Weights of a small GPT-style language model, trained from scratch on English Wikipedia.
Training: a variant of Adam for these matrices, 315M tokens, 9623 steps.
Each number is 500 + 50 x the weight over its row's rms, rounded and kept within 0 to 999. Layers, rows and columns count from 0. Numbers have three digits each. The size before them is the row's rms in percent of the matrix's.

# layer 11 MLP down (transposed), 1024x256, rms 0.0705, rows 395-416, columns 128-191
107:513519501603521391512586466534497541500389517464558467461572447403347472563495570436465398467504460520485511490502518462525486488566465523512506482451424534513532389469431548563612541524451481
103:555468517353558477540468488548444516532519429491461531483486532429493511483483570598517507506408463368514573501539517468460551493485505506520514504515534507504577510435477493497462599492500558
101:512582546535512569575526488426583528559600540382537417513402526476459541476495480488454417485525544562577445651517538590448503488467391497432455447605461498627420477421449536475517469511519507
096:524550509487512521504585429579529464476487521470539571543508459515457423656593451546569477551530520481520524578495496511539451570505560422512523521429499512403486534470517528474459483445491477
103:477485479541547533624384582459491480465561541443518448487527450501439418505525500534550467458570401514531565544524505513517424453581492424445453392583455453569407527553446501520490432458467520
104:464476626585499412480474483443578517531435521433472353588450514563502520549578496481529441455578498466574560482527520409517499474556539481459535579399513444495497536564407449568526447542502543
104:455539527435495474426578526451440508555459453472465489473464532557581493392463571478610444554490451485539458451515498420521439607461542583474528525397432564501483487487534441542497464472521476
108:492542546484435413565397552541480498440511511603459460481448514513567533493511515596527489476548528517417439524456439455489537456433467448352560493535504561432559505601541542539474533456544555
105:495441524527506540530535468446498562448548489454503466465526467595510461561556498437553535492532374465530466510562529506527526601471422522544494461484500479541508621489399449450480548495541504
099:558520471506428505572440479505492535494491497497462476456449514487600506475518438510506511534505465519501516618483455599527400455482494404464589568374517436517524605455507571476542473438617507
108:582485442559501537449553591533499482542507527437555546537537471522450447465567459417531498535580451428518568470385472475499477526515511415486427545507431531481491561520467489513531411472479577
099:519548538539558447467563573452497570484513585585517450472433499556467438557487580489553415468473510530487587504523584455576465454610492521420538514544453496465451497508498508507516532441525570
097:479556447536544512492478523509486496465511453532485522521529463461492526524567513493430579432617487523533477525491565388488415529498458466507602550439486405438487516511450422493476468469474547
099:483441558509516550433543408507445539486592479529463500582481564549541468469477527548484422446474505540537556432538571419439494531496566540423560508371533549482475473449512573512531501464511487
110:620524475481497540473428583507565578510442552449488510485441412438363510494515526565495454507498481547534448550496518467533523431462540439407491532537529501454506466503507481461564544497627518
111:541464529418519498605542465469516484573513406489447521480584481482517491428531431502479532520488478539496412546492517421472450455458465562465482509511447544510567512470496521419579531459464517
091:441456500478522505464594550565549555471518444465527559438554462475583454515483511478462496454565405487439497548482574403517474416484520496525477455474462525579558487527522574490546496498411527
104:505508568515505433469413555548457551436526568535506456425450477413509487561526427484452470523486514507406546484527556443522543486518441533419439424453501483525474437475601528519449507490539526
110:499435557554535472466438538402577569590523571506463458416561426517509487547504558562522575452554548509499506515546562558494544527420527489443400561470553426544494498449492536464525448528459430
103:540484443513492570511629462500521542441382456453419453494503556520582525466605479544521469536528358421506472549430398492437526587457511531527476510593490507494564476456558495504471539481543465
105:460518584510424525498542542508482530483520467476522507513626425552534481500574499491543518564373538502435538520596563494453485549469472445426437511439491408461537564475515444518484470540527456
096:583515473498487393492496468497561445409586391406543501526456560457457495503417531523594471487537571455599447469533468429493626501469488509473525636526473492552515544501540495526553464566522417
# layer 11 MLP up, 1024x256, rms 0.0716, rows 396-416, columns 128-191
102:393506488556398510466462540516498545543476568564464597507458558497508495408447413546496545617492538544466487484435480446461538482489519515475510501438507486436426397478587494535482387552522406
102:520522478475470445485452517503464499461462481543411597408496451555500453538456549586538477474503542511521441434567584461511596498570486545502489462446470488524627454530485451535472630524511494
095:508481494531505494539483528579499544493498517475451487413478513566576495462416534482530396548476525541479582475476541497456519466479489474477562442566434432591584421527388524542517561571416568
102:559473513504410456505596523471522519562491480501417461515476600508480510495482475522536486505555513462484461404489514489431545538433441511530485516612530595471591498502556530453479575511452457
100:450535452529487593466492476450532594559492487379494535460442515486580480482467390509552515483544519454524409519533497443475511439530501540512464569594473510574485488522447491485413441560482468
106:483461471462535543539487499500493496508499483501534576433510463553475454547498555470528478489439449531426544484473496463537500541513503481415502478547512455562498399464487532551463488566493511
106:376583509532543574373509414509475542543524449529496535482507565510452443522419506572516503533516487414541495472463515472465545468528522525552474580472498407440545419498530387486458467535478488
102:521481560465462543410540603580480571479639518507471481553475522500545471380491452496430434455446457577518467427491495483563547529672479471539454557455495436391442539489547449437453415426517473
100:452496485496435474544564431482442496456575458523425466500531467533434505449552526553478508538483506496491505559500515363513471551522589513493399472545496447597532472526469520550432532501465592
105:476469564569497469444430526500514495563469520584504438467439554450510493446487488515503528497559415422502492414507503453594528483514473516560456530581509448566504545409468502590468402559377519
100:508491503530437636414527546501527469486656504475427500427434524530535442601454542582530505460480459463533486499406506506443612471512476531525444500586492508453459529491488546529623390514520591
098:519412519490504509439466438497432492617605509497600499463405504469449467391430566502562439528444552450426395495470540417442495456503512533483499591570454559482469549501539446526491509490481478
096:456576461535520417500516589527600423457436500528447538494375492463474445436490495441592473530632536555520594547381485421495492528545502626518485511513571507432518501491464509471515483489529612
108:506561531562484494415527476537437590465538459544411552536498560520437482414459530547530469475526550518475456458440485392461485486497509455624498464400455530511447550493489438489491562510365535
109:452471551527465496478426590485577547536488512483487514599426534411554589566475412660600418514593441450568431468530567425487542488409487510554451476533547488590504586520478478484540499525468492
091:494524526529462491483503467481429475512446445538496475434520515444535467463503500526501535509455555437562564512484455502593555614532413546431528483516543507474518517401545416494552453565570521
102:477566550472418482556419446536431570526438428453470476503513526557507385429573445560530390495561510502587501457543591424488469537542572568445549476457440543522562484450455497479472555458527572
112:425510589530443592408564522451482474560506526544455533434485512557551464537505520482589520476547534467554461492474469504471554552551583580566427568574574503499485515453498394499450517537524510
105:501459443505444553536590492512541564502508557612442532597519482571599461379515433538552479455491493499544560460487520390464498578517481619532448577473466490563467511472471453512539425634390608
105:498503526499510504494458494548535509517424549594500509551360534535505479367355514455590450553508476499598491529495477491508450548506481651465353480486500467557459412528481521574448504448442580
100:435542544479437458442511479567539550597445528534424564499499526494443474533567546530496450492506451478445523539479435463530476461539543532518563527565516528509478539443478411407471499499546568